Weights of a small transformer language model: width 192.
Each number is 128 + 32 x the weight over its row's rms, rounded and kept within 0 to 255. Layers, rows and columns count from 0. Numbers have three digits each. The size before them is the row's rms in percent of the matrix's.

# layer 4 MLP down (transposed), 512x192, rms 0.0503, rows 137-180, columns 96-143
101:206127181117085123084083111124137164103159141128120127120153151167135116204136123140088211133156153140112136188077105110187120128126095129112124
100:078135146135115127110096117149135110162150168139203151100037125091133091139153170136118108091139157111093136134075083146149130090111130152154139
099:079101167094109130043130160078137140129128125148067110147148096106119123134105094153158183061175119146115107118125123094152184138143137112093150
103:126156151137165101122125069099160096122117094104131170092101151165136128153139156134155097149115139124136161080142187118134118120177180104163147
100:061117116086179144154145170140165112135122086114133111152109095173107136156075177087193079161154140108188161143088134106113154158125119136148136
102:133141140168118076110120164084120161137117060005098159119106157139166128112176101170097111131151192126118141131114112166143136138115133159130163
101:132113136164100127175182118187170102136126157069132155111120165163061150118171150138079119126145073143143075123163143165096126149095130180117100
096:127126115142119161174102097124127121134102159176129156079172142134156099128152121069082135147162110144201119077161116162162127126157173121108109
104:105143145078147115206143057106119106160152178080115114128091156187122145119101054139143117114113141099080141147151109157172159094127174119103106
102:077099174119128104162128147143138044139140167143161150153158148106130111183113103158127194126126108073122065066117090099147121104142113133105117
098:151116174111164153055066078179119116102102114061174125131109123147173139123108122148106167149116084079102150110151122157119149110181123135214111
098:105069114095118157086076168098150117148183108119062167129113082059138081187130088098100133187115162100159134093130120125168175135184132115190127
101:155114148103148110102127090124149116109120129159146124096110089173140133117168138113112094149115103173147111154151179128123096163115116107118120
104:165114044124126118145161067082175128167134153111073111166160110106117116128085145123102160094097123123090146138151180070171120100141109133151110
099:111096137064075115153125157153099108139143156122096090131103067150122101176112145184131133144132037150142109115109148131129141074098119130194093
094:133188141152165097123119080135120112040125148195147182134143179204139166130113123177130141128120115109154125088133085139102131111137147138137105
105:127104133146144125096115174128136086145165153141196158091181120150095135102142112105106143095100129145067072133130164131140154094161146136145105
105:123176104104136101176125129066125157151086178101113146156111127123116191123114140156129159156130133161113059131127062113157137132112121084142170
102:127143068101077197076151065135125081142068119118078108108143128143120133129167130169109054167108181170115096110104135113098152175140129108094166
093:121158137139105141137165130118100129088095154070115159146172117131139086072092176089147112158139166144143145156133173110160168195151096069142073
103:140157084128110144137097116133139145136104114116195152215154108145109182110093119129168132159117093123142119112079131101152153121113098137086122
107:139098113176078080105140128166101153121112078120104085154115155139070116070151154056142115110084108161152160107121134142151143166119136105112132
098:126175105099117137121159093144150150146159150213130125089159099159124136120097197135177082122201146112065122161120130118111099101195085140087117
099:085133118141077157117124104181158120174102135115124118122094091212091100140111168111140123100124156064147106127152082158113146139164117144126105
104:124156116148131102143151118065156135103097057022124131134115099169157124101153133082136154153128126140180132143082206099125060048139090166142128
095:145177186085099126091197100193125100183098078081132114113075134088088099124076099160107159116152164131165091094096097157086109147088102124096137
099:111191101140136141152198137096130130105136113080106123108140154113120104162116126176073107118151135107166105077148116145093112111104085138127120
099:154142123116142131180153133127167101143139139110069158225160152077073119108134164139109194131115149127114056137111097131088152136092104140162155
104:118142153069122148139148148086147137110104148115079153131119117150049132094125099162128118094126116147160150115119111089120122032134148123118134
104:133123100176142176096117132119176115109142106121186147116203131188161177112123201120133099124103125113052128077125144130092047141133161093147154
104:138132132112083108123088146179170113179142046116191133123123179182154135122109130124164117100126126047123169138089109111126104108171132196169125
101:116142140073093141137131164189149129102119162134165098150136135175154099112175112155124157078162052114099114174143122132174128122081118146072078
097:141145196071099152130166074132198104150083110132102137166081119118117095101145134098142130144121107067152067137148126140150119155135131124137139
101:128094091157088133124140141099167184150101113098148115119140150073129212142172142124148081110213154155159150148147114119167186129200106086065162
104:124120153138079108135125114095119063146167198113130145148154107110131175138130169095163100120138087127083073155150113099180110208052199153088151
101:161139120141105187105120137118112107198123119194111107094085126093155150054138062110088134069089112145149125177113141145114112104139090134137175
100:131094149132174143178157103100165132112140147114141089109075109181130140144110148137129162104132148070127109107130115136128181132098084066099132
094:088206117097106171140114127141173117106148181142114099171077121126128082177112102140087085164145188118102148152165118140182120163113129157105093
105:135067125184073129120126214081128102134091137151120130066087118140125128142116140180133161119090163132158097100114096118154113110160165189094139
098:124156127169135112069145163156093104129154203124102173219156146164123089121117114094156148133175136165109150116134099146160094139110111121133093
102:120092135171112124138127129116133163088142080155141090150135162145108113165093146067076103158161073123159111125146094146072118171137193168111154
100:139163127140168131166101148119098097137112104104110107132125146133131099085113162110102134148134118172152107137155083139163077148148146136175098
099:175076176140093168126116148100102188142121125155126111140070129134095103075126102152178144077142135125096170158170143116155086122167133117128107
102:098167135163179131102094166139142083110112145103117103074125062166163143129122127057116091092131128121161069123140086125109139171166174183135139
# layer 4 MLP gate, 512x192, rms 0.0872, rows 138-181, columns 96-143
103:070101192166148163174148123127189093099134125148105112071174107176139048116138142073158122101103127157126127101180112148160194129042142136158125
095:128106132137149136123109174114159089085152089102088058180165100121153131178081167098158136069148126138113137179122073145116117152097162160084127
105:142164123106150108139172084169123167146143121163178188132119095166145149158133181146127128165116199143125110129066091151155169149088121124080154
098:130159124146099137157177120119110164126148141150138128168124069105126138186129108096111181149079112101072157109128158129133169115049075140120154
100:163143098115142096182136101138078196222099074110121106109120115176113184084125061155098098092094110115179095158109096108139165077137115092100120
093:095160169137112096146120075155152154128119190162151128150103144082105135106145073145150148177111115126185151116148183160133178095158126137132076
100:080120091086147118153077117138120143137086073072160121143165074157165148150077058104104156141052081135146087136115167116140160116126103210149122
103:156166181089124124119104136117106143087118167136124133114109152128066096124184138122082161166132087118076122087131082147108090154098100084087117
103:111073124125076163109117189114148159102111142097122118122106136101084127111199117160086117107122060124179146076110144136105168155143111148116134
100:135124101140195159151125146123091119120133129135153130131153136113154169125149101113094136158147137087114113137093140112141094119088139125101117
100:066129124146122131145098146111129144121092080116159103093120084182214177110123122105096130079050098165146078112105101122117132139110135089086154
098:166133113111130141134083098150156168141150129112124144123101101138113125183200129124095134080131088146131132162115111114127103116069139095148109
107:132148169165129111122172096106137122124159121122188137060139136104111123152118052090130100148139148116140063148116145097078118167123090166134128
095:117188094125219146144165107150075113116138208141146130140172151113158156088047170116124124144156111108178134141183132131157127145089137118185178
099:160108141105074145171069115175117126144180066073157138194119097106093095137147184136157098162154111147130173144136178164159039162159106117183136
112:180143139136159103160169191153162135105132141095162131136167131115063140170055059165174152155106149094098119104134158136114127158128102090113179
103:141147147180068139136140150080087106161106131172096081096117133077068139078170114174096104116115196072135115120153162179118172103116141131204187
101:143137100145109052175131143187091125119091134141145161159141151140083154144130201163118094139132115132171074082111178125197084073144108186132147
091:157137146121153096174126070187175110139178142159105138116069117148139119096102121102126146154166142112111133122158150149113162107134140132118098
095:141082120105158136158070111172080121075122160101135118162115140148120161142134148122105135093123052143144133151059072201100123166055145092147165
101:106174143179138137123086147194104110113157117148145153125127125154061148103156148161118123123166085089176138108167141097116108166146067172136150
101:155142136107126128167138156145084113112177143175179107131134184119157097130057187106167138085156111155059098118155077158124132079150108224095143
102:126081194145116122188127155114119117177195117121102127129060115151093109088141132144115110170132115172091104100119139116142118076162123137120118
104:128135146140121093121097086138125147167088141131112123167148165112114123181165112094124159145119140106098144150096138126150097124101160167092110
098:100085134156149118143104126188132125051181114126079127097077098174133175087115175127184117126206110162113126093139155175088112141146164143114144
099:118149132154122123136184117127100121171115123076152114197128151132130128085102145153136155137102130171139142099073125110146153177154136158130127
100:167134130121120121158114097112114096127121087149172107076121129185129074117101156162099094088214112131158177125097153144118138110145134126137141
106:148204192091116133101104164115172071115180132164148155109149141091067183158151198143072183102123150103145148124125160135138101129113103159141122
101:075126138151132188145062145136082111094114105132171141103160038153132104121162143120063117115089129119142154096112141096160116061116121083149149
103:072081174151160096109120171112121123074142128102162122141114121150129097102122141124179141143130163134100119134118156192108119111039180089137205
103:143138169131150123102147160156168136111086161124083130118087107083093115187089178109138123131125122154156106144091118121137100090100118125152106
103:152105142176088108099114129104098105134146140121156117131148170143112186112166117112080098119070127141136150111063175116182128104110102160153086
096:146140061170153137119123111090207112060131115127135171127113165150097129104109178184127128192157168088134077086131171098143081102173174145084168
100:098117111158079121133129177118092153152110078158151101139095131179110127140100124134153149070041141131100156122084104148099045095161140161183148
101:192097158130123134082119153153142166125104145114144127075161110116147128106189143076187102128078164189120119112070201113119091111115090123123148
105:074071196085114135126130147138100119083122117139140099100168110155099057106191121084118140074177096146134110116148081176106134135090103136118115
096:095142130134155120102135170150066157151110131106088120135194072086150127094115142139097141033111144105100135150144106111153144077088162155103177
112:097175109129166111082138115063116111143169119102133118172095109122165123142180077125066150135159100186140123158154114095162102105082096108143163
098:106133120150108065144116123066120088143159167143152093073124142131122173099144057100100069109131088123109117099128128076191108153129181130082097
097:138162179099096122153117184134172132139177095084127112142128082138109188140138088136114139148103085101182137154138107142138168096097093144114074
103:106104123163033093113197113118090093138137131133157100116164152114144142119132147154093121131103149154136143107163141116133193140106145141124147
105:140118161090089103177137172172228142141122113090129130166128209152118192105167125148153128130138180181125117103144076108189128153163180124112192
101:122134157187152132166127081117143127110089101152124135140123129112180068149080128160121146063090058117087155118130080149109192064114141140180076
099:167123078163184133137148099136124108136135131113191125133157098114130189119140077189178134103117137164119080125108111104148176109102157215085130
# layer 4 MLP up, 512x192, rms 0.0889, rows 138-181, columns 96-143
102:149132126124063164149151164089125125206154120085127166095123114154146105088130151138153087108141167137124109110140114088176097205150144156082174
096:117144140136062127084092103162094118136098122153149144125107149173164116106174202097117115184162120174057082116138095147192120088136081117110149
101:128107095099096149153168149098122125104122171148117120173147159111118142112087079104091130170093199162124050108140103049126133077102111120106111
099:141198130172064176065089158130046123132113157115093118148148149103132162157166101105136165171124090149038058117147095145123144144176080110112187
100:049168157128154176103134137164128111162098086165164078162116117106103156180100112143190131108113116172118128162096116182169081132168125165123122
096:174165083117117154105077175037110180162209138133099114064140069132154083130102089161124112105139172122081116132091148123185046117156153105063122
094:043125103135115159144104117132178072172083071084142119113160129095134120162142185124084157099149105140135141121093113149212096158152153135186165
108:129121132137162139125126113120113137150136101136137176123140107135108114172178097073042134105124074146118154133163137136136164113145137122125129
101:136133106133093069109119083125102154147126141129125124147136089194143118090084110134184102077109111084113111168135127128138072154088073139152111
097:123153136161182116131096101075149093136104130117105061130139086082126095135196129116172137085106139101143107175150138148086089169083045089118121
099:093121146122168153152104109076102113135122109148148139112122064182144129132104069142088118172086104194194101138150079079119168163103045152151161
104:120134120101133112152103115139134126135133093132116130171110092142102125150167162115120135099088067069071132191149128107092115086107132133145076
105:131135134101141126143026177103094051098192178162112118080097168124133061135128148119100148136126082145096181137157082152111146144117143073163138
096:139066131142106083184149131097154126040108135135097142094137147123160163132111134144154083063134123137123120129114152122182060105154173129047143
101:167153102131055131161106105140116101113203064083151190161095106139083126156141151145139073120130147145128105149149144110151025138110085176166166
103:139100113131119123167058178193145162149154087111148099172038149111081101126149102123131147117120096099139094144107107082172089132190166139178158
103:119113159151095144114142157115190154144114167158089156137138137127099180109189183143129168083109136161171103146139145111058164115143167094114103
103:128118134180122116048151122115150191139151123102128156109167139098124087109161160102158089113116096171103158119160087138135166088147131112090148
093:114150148142143089109126110159096159070138154164145097100131154111155164145111111155177159124119107154090149134089089116111131135158160130144142
104:135119093154143128126117137113139164075128166104148144124093169072118142081166109122079182097154160130112066203113115177165145134121162094166121
100:109120125133166143120159125138130093048086106164142161127139147146099141169134211193090094145113118068157106104126122098145131144165096141132105
100:104144105128146120125114097093124123144129167121096210095149121024132097115112082103079187090088167099089172153087094148178111113100100122146164
102:084104119113113169154130131141164177122114108126162132145074178157138055132127126124155170141158101094154129116136140092139142147119095187151161
102:144050140162124167123168119112134166174107146180118139149154123112097120177184157175178060109113155116160117098148086111124143116093162131175074
097:173180095092143131167138141117162105108142040115142102115111129126119172124069141099196083140135143189170088199134106106089108102112186120107104
098:164193155126100127089075094112143148142115113110105179093147096164117130072142158163098142131161138110102164120107164171150150126169070149204155
102:095129166107130169148105130109091107139082062127184142050100165165132123142122120146109108109086119130151148149164119112172135112188107105136113
103:152129119076138166107142124152169050105127104167131135086169137118107135120142181095109109090101141104114117080097141119104130144097156088126107
104:059114159110090152154149038098138121121087179060114133154112079124086180095115110094135089133137155152069123190108157127145111132145099078120077
100:159138091103206121113066133098151084139144159125112139111097105148077122084190131140108143041131134131147116093136113134116137120104113077110116
101:105123146099155203127094067164146056200093101146124122108139098181085148155094129136136156153121191105119137126086133093148153093108103141165070
100:095090091172140108129130137171148139064098163113098126119181110163118128151155117149097118082088165121144122091070077114099112153096103113110133
096:182172119121136114129085146157138066157120157121129174102120090183154067133127102070111104127132090177081125156098123148103060115062101185073109
100:134134098125120199103139183084153158157118124099113090075139155112126098141188107138108141113175162140087107124173096190086148131137186122140127
096:085109160162105105187081127141126125117224133172133097114101104181094078125133105165157132197165109148096141123109153114142128126119103132096095
100:118146086085110155097096147151091057167114100136167157121135109085146131088196202085135122141143093155161103152126139079185076100098203166171085
096:155100130152098107088165136097131157095147152160118102115173146180091099150174074149122163107199051109146105147147128127096145214142110138158138
102:169156137171128094086130110173194127128114131062127131123182118165134126119056137169082113164144119130114106082176105141168192136141158138100142
100:092159132092127160117212181115186122181154106095158082142116127156156152112138161074140122099172081123111138120137156104142091136184173164074125
100:158127120202096176177075126081132090147123149040191103093133090120130145098131111192159124142112107134141154100135156147182157108154146099120101
101:206106086091159164164143114152143107103088202175055133076103093097157045138178091121196127171147119145115163103076188099145180205146150134075121
097:083111115104179197146135120099089098124093152123079130104130148172124161146134120076146151119110063132161051108119101125167200187098101147078137
103:112142142113125157128096138151121148122082143152129119151130153152157108113135178111063149171117173168140116121185108118148153092124124161100111
098:167090136154168076093147092117173089106104155130132160056133099147136151136138170087108081115200126097130171124116142169185105128174137158167129